Weights of a small transformer language model: 4 heads of 64, 6.54M parameters.
Each number is 128 + 24 x the weight over its row's rms, rounded and kept within 0 to 255. Layers, rows and columns count from 0. Numbers have three digits each. The size before them is the row's rms in percent of the matrix's.

# layer 5 MLP gate, 768x192, rms 0.13, rows 71-95, columns 0-191
093:116108141106132176068105133119103115155118165127177131110167127177102107131145138090119120127143135137131140125153107143107139117110155139136109122122130109130107085165091061136142158106114138121096169121160136168137132131150175128132097176126102124150120158101104154120146078136130096149145124116139092171139123123106145131155128118130164123163117129118162130173113171127147120115067140157145160136135109112145104118154101120117114106156136120128149118129130141156065144118126077141148117131136084146109149106135153166157123102101118173146086126170153101147129082119109148096
111:138095168127179115119088125119114113159150110132152130110192147150109175165093146119091161125113153127171132108126081098125161163113145135131136127154136116150132147121160137096125159157150157121109089163084152119097139117136094141114120107113129139108119134172134150096124136140149189127120123132076097152119126111160131152072102126098183149137102109134096152115118129162130151173125110138114171155123156093133164180130153153126125144141137159141121125147114123091117123097112125110092130130144077104143100129089119122119108142094131147139144101169122135137162143153129125093
099:122122127108099113151099116120158149177131105097148122133188100103094116123108126110140103141148135125112143102154115136136159121123072159159095140121160112112130137142124141156106161143115153137146145083151123150147123135085142109096125127126146103115142146103107144104090129119135111133156130110130095155100121108130111110124150125100156119130165130130085118114118132120141125119112146114109126117081154163166113158133098153075155214114120173076100160130086078111121129159089128150149112097108149076089110125094138144126163137138116148115158101093109090107115169138152159118
111:129112135104113132158160128113105103143134139121099145135145088134112134141159136159117132152135185130122150138119087084167120128163130158151110147152091164140146166144182145117142123133131113144116163122119136123165118151120138139138127118144087088155117146097124094128165145140089156071128148117146110156106102117132122125128150189128110137142169136154175159167150115144126079057099133091150120118135158128158200115136122150146094104113121163118132088116132122138125149095151173099143116146127111114105121140132112131138088155162122108129136138104138183153101116155116167150
093:062128136108108138126122095081119146105104174134100157162165094126122159135148075125163108138157104149104112085118114148128131142128146125102099088108095149139165144098138140129148127153170130090138117122118133104151107089120143115151149191107115149112121152138117114110116120165143142128088120138110156094123140089139131134076121105123160121109156122120150076141121158143175141131100119134129127122111083150125137092111110052136126128160135097093135154108119153132100120149101133103165125125118156143108136154113124137138075132124151128131104087143159157182123118129122159085
099:135131172104148151120150147115098099135117146158140133115144073122137093140123194099113146102152124168154125130122119147135102115126143126096131127121111139178126118169116092099149163139117111109133150109155109119170081114144109103126133130110094116143165128171131091165169119133096150075142105135145132140149128144134087161119156118151111149132105103131170117142180135135116131123085154126097152145144137114157165100107100085155149120133110144130119155139142113095128132115102122067118156114092129086134104152159087072128173155141125129082110171149148102113128128130111155101
103:101156167168112146099115159101138148113174159121145115104156141141148149125152164086106148145093132131112147091120158134122141104146155150116144119088139141143174137144123112139140155155117147148129108084151149132129131118147165113112109170105146128143161126147176175139103125099152133141155117112108120135091129139163150139132147153154143128089136094164154151121158141116118156150087086109108135129151146164135109174152104130122091183141119106098123148171087077140112125143127133146107164116097082095132167130090092096149150146090125127088154123096131096132123094144095123120
110:113089120118090126123140117108111125148116144140110111152121119114104141141177096137069106132136078085137144130114145105119129121132095143131124113145089106084080110176104103137152112140117108140161118141125152146119087109136151125124143107167140102184143106180105117158094144142146111091159127143145162078098153117087151124167115149134107170109129096114162157173130132174126132117156125157139159111118139132112158135137144126162114139096163114132081099098159130198102119139088112126144120129159094113106128155112089161166135117126126129101135109133107132123109117135147169101
112:133121135114111145105090126127147078188147101081149097138149104140148142120083127125128120131096140082124096117150073137113094117113133144109141144112163165120158120136125119132079179116129121155103153100106089153120117133129121156106118160147121118133180125102091123111091178159156141137099158154126109123137107129117106118142147101119181105110123108100149171161158093092126117113096080142113143114127146141114092131128155126125151133152116162116112128098122179109095136137133108079168122182125096117138141142128100098157143114104143097127122099150079126103159146135121160107
104:115120123106120124106133141144153107148099176123104126119094148102127151098124117120136126127136119113139134086095098108129131113218105156132118089172130118069186117174127127126139127162159123085155155127133108089100135128080167149181144168119125117126094119119115162148141141137146135112148122117135151123103113093181097146106100135169080113140128130185132110139158152096143104133114128120181145115116129126126110157114134113145101140157123122139139134124131154157138064149098105148086134114133165132117108119109075142116151141108128124130139110104112087095125135166158116136
097:152126139123116167101140171133157122087133132139145175103158104133146144097109124136148175129137117129070142126147131112116188143117116135117137119131084138151108136136113123079071139101120147143152122132145098087143120123119117132127176174094174110109113111103118089116125146134106109170108127116119145132141111131103161160114180131132164149102103144131131115118124182163156129129103124137175151137113089083096143175112108131132141085114113123108092080129123095177127130151104066098148138127096092126143125131170142116131103135159111095138101153143148144103140135154155139133
097:168105110165143123137123122099170169139106101117126189157098078127127124145154176137145129147144129128147105123129126157153077130103102104125149111140168138088107137131128096139115113154149128129138108166076140081097108131148142166142141131133174122147121147109116144128131133118110105093175173111153094151117109112161119073123134166119127094138110109112127138180101166123074104161090134136092105165126112174129114134136148136092119143098127126131120118127121173124091098131117108074132116127125148144088133088149102142116102102111117130123132111134120128153129158065103136116
094:117120137116121119126141179150143136138167150134141124124157082132117137110177114160109118122122121139119139102122128167148121119112163148076128114164154138121106110146183171146101110169142118138156126096116089136122132159171145121109137135129116142165105092079132124102127155109107131089142094141166114146133117103130084114111115136052170142116108110144155129143122107152174114104165133113152146128152147149094165107184118098112170082132140116121156114119111087129098078133200128120129124142117121133104154120079102142090116128083115103125139132128113124105145097112123118109
101:103155115120138117090093109159159131127143131145164088107151134145067130125111145139118146111136141103139164095132130107126072132105155142151103100121114143132090160158144087140195154124143092172126104161105112137121122108106101145125133084134126123135158174135149114133118128131145142102091127113123115141126143102080088161110153127137152177135142125151084120111121154139116133146131151134136129113127121128136153157127123108142105114096111126139127115169140163129115155161077147123095120098109084120088117175088143113154155178095116074109154075095136160123129173113108135110
092:115135068111126153094133102141095112106075141144160101107135137117113126111103111118122165127151128078125100141156119120149138142100094135073102148113117116084131121121142136154117113132153142183106143150162155134129132133114103119154148144102145153168124145087139101136100096182114114104110102134112102118126098058120136106135107146126100156122074128116149129097168149133128107116134137099153158106156152158118133179156137138116163134105155124094110147076135129140171117135117114104147111153140128126132118073138097097101133086099155099172106140097174147106116151148146126119
107:178128103172177155155100131111149120099131127158121187150091113110101109144114154120122133144105132180108103129148159109187123135129161113108120159122114149123137099148095135128122112066119138138121116126149125133103100109129109130116157168095103150104129122116109130112103141110100064152122164142105121119130135104120127110164140141124084181106137153142163074164164102109149159117177150101128164138168155086121151115130115144131106123117122134155132114072122102153114145136124108176129139151129134132125095123090118185108144147141130095145112139109161161114102132125157115151
098:090106125140097134112115131130122114147151126106125132136128161158093122102108133104077120160108121117129071123092113101139146118124133114089142120100089182162118113131156117097143162145142190142101149176134214052113100139128110099132127165123164096097204135101123181150123158111120115121135132130126116138132085133124106132099150108118105124107121120139114122111157113102119164107137146161159103118130146165119131090166139126166155148149148100158137114106107139109113112098126133128124105142153121129148141143154120112082136131131156150127110114158103136098083114149129136146
104:122147127143113147103147092137099137135121129120165147154114119165093075144132123103077145091082100154106101171136154121149135143120119141140091130129126133169085148147135135132153140143127107139102100095147138133176158151107117095124131101077133142153130123124106148131077183141149158110119117110128143166156096134134137110167089097137153160159107131114139117131152136172128095095151117131132144150150126155084115158112167090086103137117121138143134114128100138100138150131102102107136098126130095133082167092098121105130143115165093137163089132166111127114075151108115167090
107:157114102130104146137149111103121134176135128152147114171132102128107143151149132125129122099069114140161113117082130107122139126143098153139112136072074136136124101128165118096155144153133085100156135115116118083126116134109132127154116115118152117135134140109186053156123154103094087100112141108137103108120127108109119124112139108096111095139098142099131097118136129148095149181154125108147140106092107068107141175124140168111107091094115123137163107125125174107125164153136078151110096075147153109103145116134111105145149114132107157162117128142117143145089107139150117143
104:159104117156132161137120168061121145167156064089159145093153142080096122175174164141131126081144156143138138124149099125103146120150101126138076178142132160145122150139105093108188101167118132120119085153125132128143107107131121142137136105130117175132149110154135130177146109136077178120137114109169123117114139159136146136130112142113120135106128150164113137113097115166156110172119128109149102135134152137136107155119109115134089164118109129116136134080139125118130091104145153116141151125133138107120136129140053115116146106150126167110127148135152157111117146111118129126
092:134041065109159144185119129110124131122113143146176143161086166153148111091101134127109123110124161156105112137131097139125110146139100130106111150123115110121116135135157106132124083122150171138132131135112123113151133148078139147132131182126140133132104107097118081110104147088159142151128109091087147110126138140097141136134155146131113102115157103127139118096124098156087134077134129122141152129153171135141142105100128128142117143178142109129144113106154105153113106121123150130071088150115166101167126113086147158145150092124145106094132098152106146121113095149154100162
107:091145117156180143139150096101131105159112147129139143151146152109163120073153140161121124136183093112126100159113143145160120110100172136164087109136148139134141087104099125145123150132167126144095130070120139142124150125098138106110139126142143147180120150155146130135106138136119098137105119123154126125141079164147059142133100142170150126168101172122134110162129127120114139121170136123096089176158106140125136118119141110146126118145134176084130150129128106122096143158139121117116121151108059206110106135120118105122179139124101123153131139146129128125144105123140130155
103:127126138184128135093123103104126119122107093144136135116130113099077127158118096119106162133179149104140165101173145169151132146142103124116152127146163121146175146136111124123098138122108119123081096137060129115107124139131099171122132125119164129174171113120125113121149096115088139134144124116156135085153131160123123122081106082132130145113137134160147135122160152084176103114136160128148097150095092110137155116126152118134108126142121128134114112139110121117084156128121114125168144107140098141181118150109126154158117136138071102132072074110107178129132140141094143099
108:128104125109136135082171154140176099141104151144151116100132152114122108152123155130132113118171108147123132153123095076119146110090088177139172065129112101145116130126152130121154151144155125125129116160203123121119122093110114099135129169106150150138129150139127130125103145111129163112089161120108111134080193135165101123080116142083147123176170120129113104136085144116134161164110111130158117134105087117140125125114134103124131122085131133148130114165102104136119139115095178154132162126135186156148104122128110099146143138154116149098106131125123154124143133108159136096
094:129155153133118119116146136086144124131132098110164129143127081164163132138157135173121120171107057136096118157127150132087152102134119148101151129112155135117149146083108162136104163123126102149165117147098146090131140156146140124087128160100170127093154125111094088125131128144091152143138115105122126136138084123161126106126155114114139131153134119097150147110128160148114106110152197102139174123144151173147092106137113138125178140153103146110167156131133139116151141148078110122131152114087140100119118093138105163133137087129142108137112133049124144126120124106137112085
# layer 5 MLP up, 768x192, rms 0.13, rows 71-94, columns 0-191
093:108136133125143150087148138079093093098106163158113132120102105119126107162145146119105146041117158147102166144116136124142069173086113137138101128108089108120130165187110110123100171140134125137123169148149114115129134120123126085139137132115100109107161161119124158104156128117108111169119121136100140159129130095148119091108126113134125147159149139143114133131154190106107127108123153160123152103145134133140154182123118127091102104114109134125133122119122149178141146104095118156087144155135132140123080104177102140104114141100115165150123125172145109157162091125141120143
108:112115132133147119135138110124109124166138131116113107131119124112124157189095127091126139158133148157171129119080154089122164124123138146119118110165147146116144138127122136160154123136118115129135146148116164111150122127108106160165100155178136150163107126121099149134161138128137077158127087112127112092128142082107145096139161174092170123154112148116159186181108121186126071151112105111103146144114164114137101145130129121079131131115135101132098141125070154154089133108140123125180130090135127143112116116094095139107110084166166130107154098116096137153141149126146153122
099:140121140118124131124141135141112175128137135128135135136166124119089086102095164123089176107123107132120116117120113097123168145128143145127138171125137149079162128077146139093127126138139096118128179131138143122119160134139107097103135135128125142152124144152100112138124154138141148117118140175173082153162112099129147174168141163143140159086130059133158174100131102154115120139084135124116120096144132150142105103101082128075100161141132158142140122139130113168096126097088136111182164092108168150120109127106109103155137146133149101157092167100131130124082149111117129130
108:113113131124115147113104109132152082117146153122120155149116160147143125159127100126118137120112122130192155117128134097137144145121148125115136153147179142147117123121099083117189088135130108096102116109161119101124152182119113136108119144129085118123119151174080110149171147157121137134155076138119144086124124080104120097156109123142124127063147127164090107102123118093126122175145146127142106121131145105172146146147154109139114157115124116134130084124080115134121114100084096113115145122112156135121139113107128091100100148133130167125117117072182178114111128091143091142
103:121149137121142136169175098129155103114124157092125131139119145106174132130103087127129095143074171112137155118141142113154130134111156126139111147112153084086117139141108119134154154103136130140154165146155128079108127117142099096104132083151139114111187159128126129117140133102080113117149181143166151151126149156109114095147118108139137136110082166093160140116127154146087159141133181156151133132124140108116126108129100147138143091108101126134103131155076131131124117117097099112152125124198152138114168130114095144112118109131115161114145069121113139106169171111125090133
100:122144120121110130130129112111103062164147113146132128143140145098126091127178169115130116154097128134132123132106132113139126126126123125151146136122108138088142153150099106131168122112104147124122111131144168044134145155147088136162131144128116136072113159103113156136155090132132098060095123122105185164161161131108094171094109111143087133101138116140160138125126124127129116105086146130104097134177131129187148123114109118133136120143107166102147127143158129124136091114117119081108176134107114142140118099162129143126158144142133108124082166136188147150100107120140110149
101:110113113114154135091176122143116102090116103114140083118138156105145100145109146134106150116131101139097130132124144130109140110088136089140100083124103113171125089202136120170130092113176122132106146096116104089130120143107127127147134132145152120147155138102131108085168117114119124069095106149106105163086136123129107120101107103101059107123106088146100135119145193132107170105122113087139135133108106149147139155172142146134126151089154112113133131178115100130118121141140100164116109141114120108139112139128150117113098146148133145164153157143113162162169113104156137134
110:122112111156085134093166111108083145159158126113125121153090079095127114121135146158123110130112107122107131146143138136113157126139129183131119175140122117121150100164085086126124127120108083129133149086108150103102132138086092134150134128082156157119117130201150119133114159107134110117139129116125127094140140159100123125105122120200112138100125161147116156125109146131096151108093145152128104128172141120103112107118118132095149123133114099132100057140144140173070144148086129181116110111144147081162119131107143137161133120116149114123111114067130111123148123130141115139
121:164086162120115110105100109105133083154156099116121120158096118148140141109116100151091119211124130115133141133108115119127159084092098134088158128104131128114126105104104121137090141128167130131135147116121124139162068174176091129093145132127151152138095116126145118144100160102085158145126112078157134128150126162134154151137090149135083149133128101181102142112155147073108144134104114144134160118144097148146120101151118150122117133145109129137140115110118127111086128164113135137166114147148141167095089149102134076163099136149130100148141121162125121103133104094112115128
106:111110074112109136126114124188101122100127124144133122114112095098151111166123133137099124115196120107126128100133141159125120147101142106159118131112150147139120100157110073120166163104193129097123108151123119136150139155149110118154130157151167131135146149123127144128140136139137141120128096138168067122141135146160084136122090130139119145101138155128142120166144143145097102140116128117178100127134134158141107128168127117124070117105127132076135130108109150103113128158139158159125108146180146127134114131156114117103128156122109149218121127111136116113064142095169152160
103:153138102157123198124129136106147159146167137129153115131136152162147126134155146116153132087102134122128096131137125127117176118114157143160133149147130160132111122118140130133155146097120114133156174136155126139136189122187119134123154146146146127126161155133139142168129127105132120132138172110127136164108158145134127128097114126117197125136138124148156121090099133148134115109115132128128149115169137107107168174121143117122122107150161147164039095115117123155118133121123150093140141110126086096131131134164106155142123130148127105094097115144124077123202158186143089094
096:180128134140096144092110128168114148171113138113124141075131073076128138153134152104122124124139122173105136148136117125138135108117107117097146152154111126153145161139146161146121124204191164139162081145135177151137123098134132083144133146111139105083133121179157116121074112155143165127152152131112120171139130115155114107124126082137141159120140105143149134124133145180133118158101120143115146084098104163119103117137159136130138124161128142169102139138094110120102137160131127124135105143125157162166152114140137136161142161121127105110080108121170106116132122128133148094
096:124128146162124179091146136095133156124128101112112155084133136142146168156161082146137114112123135098147113139135131091155126147126124170084126118138124108100150160132126155164159136096149124182145117079114088110093120153145121160112189165111131163153165119125153125089077101137134094111120160097150139141152104113156139113150124119117161140124157118123145131111119134080124158122126154131101153080132151083150111150108129129138135139115140104080142134146114125140086138128124113112208145120092158141088095133135159109114158133134161128095117153166099143141138110111163143126
100:146100148107152115148123112155096150138122130115109118112134120146149059110129127172108122102181114125135158122141163089089164140162139089137144125132124055081104124156113126132129158068148123138149104137105127136121113131139144170107115136106137065093107117171137132084123146144123102127122116110120159155085107133128149148119151164140111146128106127149138171139149121168087154147132152134142134093161156101161135093136107142122130174165122117139090139159093089130124178150140157096128100168141132149128113150120137109132156151076121094134105133146130144119112102113152125163
090:157149142174131142144128111141165178133133118122122131112116169156138129143131132131127108091125130164126115141163127162135119126136138151122176121094159129134126138105119100129105137153146124131093092132217132130099167101149081136167160105168118170137130122109085141110125125160136125144130126101125093144142093119106136100145103138119134108148119109049205161118132165144101129119128132103127154128160141076115163133153152129144175108123122099129132114169132132159136158132125158105158138092170134185123144130144122096125153106117100107096093115138122131113103099148163127119
102:097080109105111090107101135164134118147143131130128135095108126115120119161119142128116126121150085141134177154113124133118110103081123156147117152138141128149105157145125119094128074116151137153100103152125125124141083150101167103112116092168112180145094079054123116122121123122117126154123130155115156122111144125106136116145109113138167147126095114123184147150150131145140102131154132122152167157140100122094156095100142078119106099137120189130145107092199143112101112168128115130123141110115133130078131104148143128093084105116130150112130108146142142157153090130110101092
100:122108111096150142101136143109176148127135128104119112154147159141184118149130128106120176090165091171112078097165144117107112107121166178097161092148108155128119137147102155109140102175130117124127104113126151150106103130114128137126134131142155090116162124116141104116120100083140161112103111136112099128104074156109128145098138116140145153129120143100094133142140102104129172087116147107140114107114175146145099115114157119162107157151122116105115158107173124096149100114090150103100127117099098154079150114117098149138132095106130137103105074075135109093109140112118135139
107:107130114098124111081142088185122162155111127127133166137159174083145128136101115080114090142134133128151119167132161115098079117144110116143085143142133166103156149098133159102128119106113121139123132153115117154147131135106124156141137127119122116149143113143126094147093127093117141119135101120146169126102105095127120143117143137139131122081102154167129139100162102154131115122188139118137142124095130076132163118114114124149102076122115058115094115104165097135166119139173161139137114110147141096110153128098142160141155107144168075155144119105138156149120115160174157136
104:165151100120114127082131154125118104126133090139165112123126175107134131124152159156136123129130123103135079117111146125143133142130146132147103125105120109127116100166164104164098119120152097123159138076119115140108116114120127124128148141120135103170104170157156131102125147140109118102162135107107071114073131122142140138145140153127136120141165143170124156122121098106143161115124078123114159141153123101109140125096114150137111139066146123151123150103145112149116134107056156117086136140139090115096165114104075138102165164168138140139128170191152121170152101116145164163
099:152098102185163171112148156121172168160135107139169196177115125143128098124151166119149143093127114109161136095157197156151189128137113112162130131113146155119113142127111124123157106141128120151126106143123134158084099124136141126115139121116118121123136123125092149148115124138094123117122127121120125117149117179107138123130135131148106084110104171095141158138127117118147155136125083134106135140122106144109128111125147156117089128116088137128107114122123134091096069122128139132130138152125068191097064108132085118108142107114158132120094131163097114098103124125155117141
089:117144147075169102136136147168115095146124131137126150138154151124121124132119117168150167094145120107165126133123115131127126134163141127126140168078178120135118073124101128119140113134122154093138127161119134107118149152123151150141140128143103083156124062108138129147121114085134105126137130168067123160102188122098113144147122113123169125142122146098176133169083157145091086098117127144126137115121147093144167158183103151109115110119163110123146110136101148097145100158138126126097127130137077166098159151126114118126164116146107106134096139123172122086145146130161153120
107:150099130146158151123171135096133134154146091110140133097125153137119118143119116122144121100107100154104194161155142173181138117123125109109125138124101120100116110133139123116133086094166145157114094143112147111127124133134138106165152141148140133146148127146121104140114116110170130154180203164086160117179108134122150134099183160119139116126112061106110095124114152128153127124151145134086137109120143120088120127151163138096078126144176081136114151077146112121134126159138117158126138124103148085100113082119156113105118135128119157151091105137137097137113114147129098125
105:137134153114105154197138104128151120108102130166075114107138096148124154156121121162108137115143120131106078105106152122131150118148135128119131122092131133170169161122105100156111094136156097146138106123081126128161143146113130174140124168142116184088159153074119128124092076122152098125108140140123139116140106109107154092088120161142151103144119165163177146124088133111120145102122148103145131118163187129099140110131141100157132108116110147135145120118143149092128118140149113161120157107131108120150122153146145128148093106165128140111112096144124149177143099067135118094
106:119082147103156130120098136135100077141156128121128112110122115117126108123116130118131111130072114156131140085119153138082101143128151127087135096154110136127110150184132176125124168142145164134106098175143103154138152113088122127132142142126118127139096160146152164103138124081133126069078117123123157166141144172118125117107109157138166103111162123162132087201096155129131110123124136142132158147128094099143127121113132090117160124120105080180143127131132090123149160122164131119140164176127152082114074133141126128132140127141111133161115127106164116144153118105133151150
# layer 5 MLP down (transposed), 768x192, rms 0.12, rows 71-94, columns 0-191
098:126134154122148114114138145131143134075107118120133150122086038101107088136110167117130153101146148131128156136159104146116133131129114133134149144158093135100126147068136110117145113112155129118147144140137136124144154104152092103097100113174088123155107111140110173089115117170158109140121123110095106127110108111118113098078147103098103121141142129139160144140178147177134125118120125089127107143189119138103133083137126103109132124133140144086128141141097147100125166165117169141113129136117105118105139130097113111154138111121152177129163163173157163121097083104107125097
100:102119157135167147142128137157111121148092144156174130106150137104169114162129156139111136109135130132120111115125172152096139084089150121167107115125136135161145142146094132144197139135157137139122144141091153126142104117171111128141112159130143129134148123160122078094097156142128136126161125126159112130127094078077149132114118120110164149113136127105141142096102105149129117134128093124131135144129125113120094122118094135191095172110127089114150134088114107136098101157145132138137102152122095098075085108095127112155125073127116109202107110139123153154090091152134150146
104:125149135129082153077122135104116124168130117173180171155173105134104132137135123131185121119143144110168119124133127109110125126106147129134140136108132127165150164154124118115106113122139149140137092122163091156130134134110144077169116132154107139166129102130114071099114136138101128132171122087131188166101118129153098139099123144090108106112118103105155118131132144106118150075159175086121131148110112134125149159125082143136140159173104133136131089129147157104158126145103108128162136117100138125090148117111110128105115168134148083124148119136128110156072102088099090139
105:129109132080135156073138110143156114150130136144117119110147130107148149173116155081129155116155131095186132144088083126099094108184130146122135126148140098103158120111100102154141162107129118089108159112115097176153107152123123160104090101144099171142114139109141118175122137136132122132164097120119110127115100112071172124148096128133108101107093131118125141129098130123150139115156084128161157117118138093102138146140149150135105100171130096135115127129096088114098130150121116121140123140164093098102160095117154140109132170130085133116124174109179128119120173127146148118
097:158156131140116184089163102129154097105131113130106125135201096123109160150129145153123157089149108089110145169090189134137141125103141146149157156104174078127162102117134138091142109102131108154127133131153121126099132132138165154107135139152123142139170146116145137088119123139081111169093102128127138116099118129155128106133144127161098130126164147106123129101137077131159152099120079125146161126115112084123127127149097153108099159132146163130146127154155138111169180117136112129122152122164099116145166108163086106118141127111129096141157111111161096105116141116116132101
097:111118129136154118135150104101143116162116103131102108128146121121098143116148127102133123191103106136156139166117141135125103129175129181142147110127133096095116156155117124146170140108108164109095100108130142087132116101121158090130097072151177066105114144123140138109088095126134114113109155155122147131096128114172128150105093127150118174125092148139154111121150145113154117103077165123164127142137109116145158128143137148129122105102142103128138169162112075118117117127133084134120123145159146130136104116166192130165109106120155142101121111130157137088119130150166185096
104:146115085101193147134090159140127102128126097107096124098127086069155158100104098126098068125124150111090150129128172121141087116128116107140114078147114124122115148126105114155147160083121124119092113143120099148130088126126127110147166101154122154113140145153111156141133146118136140118088136160082128104127158140125158137155087115175094151125101145148101122136146144131102146083126145123163124089112136089133143130166139110187129119122145106132105109167139151132081152126143127151112114117158114146175138145117131117113177153139119074143108152122131147146142089156129150147
106:120122125119128112128129148111114159143123132142095119133155139152170103134110125161113097076150152142132158141111140113108117173122094132111142126130133108117121132125127046146134136162135126135113142048082170117128141116153130119083101104106132100174147135131153096084128135117114120089118119165102127123157153135081084088105065111132131151096089107134111122125125148132062160133130134102133149123149169145106107146142132110104146113142129123081085078127133154114120140131095130140135117128122089123148134095092113109152131098101152139124099139146161100085135132122153084091
113:145110124117107099167129151144132170125087093131139107152127152144137137166094141133154140123130133160081170096193089131076115143100124131134145086140193155144089125134117111097128131067118121149165151129136116096112145105123161103138128118124148099111120144148128133140144168090137137098117110115143134135170104095122136150144116164108100124126158126130107144130099167113152137190141129119097109108117140128102075115155072154116107105129113113096114103137163121128128166141107119138141086137150122127099122102152167080131120094135147119108179088110146119155132150129148124090
111:138125120123115159107149116147118130144128138147139162097125091142109106168154135149111096122125128092096141114171121176117169108132095091149090067134145119113146128105137124116158102128174147185098098098105129125119116120096130129120156154154145096155139119132092093140105140158149106099123131135098118101139134136137083108153161112153122140188119137132121139113125091116100104151145149110135097138146124122080126121138179104139102124155157149070075146147097145091118165095146154176143124128115100185123161106159134107099098132125121117160138123121126127119176169144106126148
090:112122120145130130142140115121143119122137130077064115126141148145134130143136121114106129079119154102093144115124134116103168098066128176120149113141101151133120201122151164126102133157116140063156140158105093115134155147173143097154111135118150143140134136112130116129091124110172143130102125127106109141149130160147134087127103134130146133093116121146090108126094126121116140141106090117094193124107121103120113157157113096140106099144103163140110102115077119143140131138108100106104142115147082150134179139134167146127131171141117135125127153093165104184101123109132088085
097:126122169168134083111147135111150152127155117134138091124169123138121160177106120104138143122098147152117129154084130114161168150120165144129133110162143096116137134155123104135132150118119123144155092120098110125122133102104117118152131098142159115141154122122148114106109157142138180141130168152171092152094094112146115138152087125145105088099121153099132162138128090166118080150132140140126195131122110129135163091140120157143080143092121097154123095127173118145130098093119153098086137168128131106086104146132130100124083089128095138147125169123116149154133182120129101155
100:121163143114117120114142158123135120152166176140106073128179086154109109123133134146174113107121127135143138176097140127116138120105102139125118088072132118096121124123156179146114134146157138142150137110111140127157137182115121115138127155135133159128170131150201116130139141163090159082092166122125094150120126147113105146109142137111172131109137103108133149097124108118137157156105111117085080099113133126102126098154107092109167143110133131126147099151115107157136143133138132139150146123144132129095079138145088078077154121134117147142149163113084141105162133096164106149
103:080086123164170145101149107114108147143145154090162144096131120131135137152133125124113106117098146126147163105138167097109140167108103150173125096123088124164120147135124134101096101142092158138089076167140134143148123154105071129163153168082150117144126119152124126114119139131137056147118129134113082142127106125123164156105151146125097155105080117119157133122126131117149127110114150136139169157129129135148089106135134117106093117117135125165124112151117146113131092094146135075122132144108108135122151109110132146088168140096100084120156138125123091074098111109107082112
097:128145104162125111152117120125120133158133131115144113106134130100144116132143128112116105113128106137151158118130127110134113058138117131118125083143174107110104131159114143105109125149145138128134145100158112105114151128153136124159136094144136138157093092133123075138138172124111115140126111153110081171133103154095120151141130130091139115112112103155160135095138153179165093132120180163145147123122165059113140137105095130224143078103109126101169105127129149131127138144096122101134175086118101121117100155149085166135181085138145126158139114120153141134135104137142115128
097:093096100152104164106105075116127135104112163131118165130138152138116155104151119114115144139111141110148139119134124130134090094097119131084112129124087137122149159160105073127108114129093128145128145123138139116097143100156084126162130139124143111189135154152108136120136125087144124094152124153112115128159151118155134151080191097123150146127119143199128114088142115127167139127117122160163150081137129122185109146152153167090090176141142105090120159132108164145133155137135158147128121157112157105130170126115131102119138116106118114152139196119106120112118123162101129126
105:117120143080142142126101125136113136133113139159112161111149108147105120136113130117089123138097137168110122073110130113125129103139145125118124102125137162150144096192129121191127136142104138098099091126157151123146145101172085128173105122111145130126100113090111138116145113107139122112131120073097160096130123162104119149094085117098129158113125085117090154133107155119149154135109156133134104148132134111152129137110179098169137064106133120126157152117115110125111127140127183178107105130119141134173139099139116130138135120133145117150071072138128130058097114152125165138
107:110118141140124138125121121112152105084129121117084150172164141099150123134138147175120110101105121090142134084128125169111137136128138135159151132127138138084151091110163102109150134160162119067163151136148131122135114147128101127117073141128185112094149128140189107115169112133120090146122153094118131100102078123161134154127140116155148111165158151158162142108121126127122137088134152122117127150150147129144127125120102094154123065121152114096158148126156139122127134183124140086160123145124129145158116109134154152104163126118102162133110132145160112115068151147064123127
093:132113153132148125110110126133124164089140138124119162133119120143120137117149119153154131173093110144133144097152102168138174087142118186129108086093169142131141095140122159152088109126099145120135154112153106137076142146125114087108108161124163133095161133148126137130162114119113110152134155094107131133115155078110131137108109181097120068158080179146120120127126132066133143166114114114105183118141131107112121134125122133087175093140122115097105111104142126167139120121144121112156143111118124130157145163143144116138097101169109178149141127125167122101128096151102109096
101:111106102141074175143129146143123106127129158140153110118102110156093092129133128105092129131112092076124094111158161108142171143157129143095147160142161119123169100143119130088126131143131107122097124125090113117158090108120121191100111122170135104153148126163137108142115139131133134138097108093118163104144093138125143098108083119146133134131141150108159139155119070115149150134160128130106140157116164189128118133135104147131141111121140150175126137154150147101123120090149109073083167142096103130117145143131129128111152155079132122106135127120092090103127159112147121063
098:142143148112122092070137132098144149134157139128083115087129129128120149164151128116146160135115110141137080107131109117121140189129143082128157126121126202105110142135126133141122092151128129152143128147158139120147112145155125128129098111131131141120127158134115123137102120106116147105103096137164137124149115092165150099134132097156082075135124100134093120111094122113129159098156138126097119152119089128131128120118102147148180136113127125092095141180132155156133124132086089150134098102136165116130192184123138135079175130133112093123118111073105104143157129115183143105
104:085150105142178158132127117142078117124132101126153153152113121133152158145131116128143134108136119130150117141139131130098136090136118145107140174109142157136144099131118116165150111102141151186142136122138114190163156117136127152136113169126077137133110171108108120101159150141191132110175126095079158120138143107119129082119088178116141111131168123126132128135120135131140134164148133158114073160123163107151157126143121137089124133114111189094149138146155145137129117139154156122142144124164145110193149136141140160175153101126131096171089100114100112114106122117132122166
103:132085171128105099115090138124138157133101157127135125156153152151133105157117114108136104106116092138100091149133158137171149104142149146098119114108091091154102136120127142132128172091116097103174116144086119140119185156117169150115126132141174163137112126128126141102160126152137129094130147155080122137142181110139131162137114121163092147127130140096124107132114060143106139138159143143118141133189096092122143171092115115123105114072124128128137097103086114107120125131099115136109110112107146143138141154099105093138104102163118150106164160133154130073131111137091115144
105:134111139127145076109138145082106124105147132145102132075136131117094099157187124147126132132127137129154093104100131114116155135084126126121152084130129112120147179080153135068121126111186134129148090130136156149142123169111094154116114141099108164127172140137132104106123140087108131109136159160134176162147100169101149176157162123149117133100151137158160096120141143158140124121121141150113119178122095117131110074113152089103168185149149161118121119110129142106167085110112134125130155148149155133132112112153135115120158118125170118141127123128132138143098124099123159110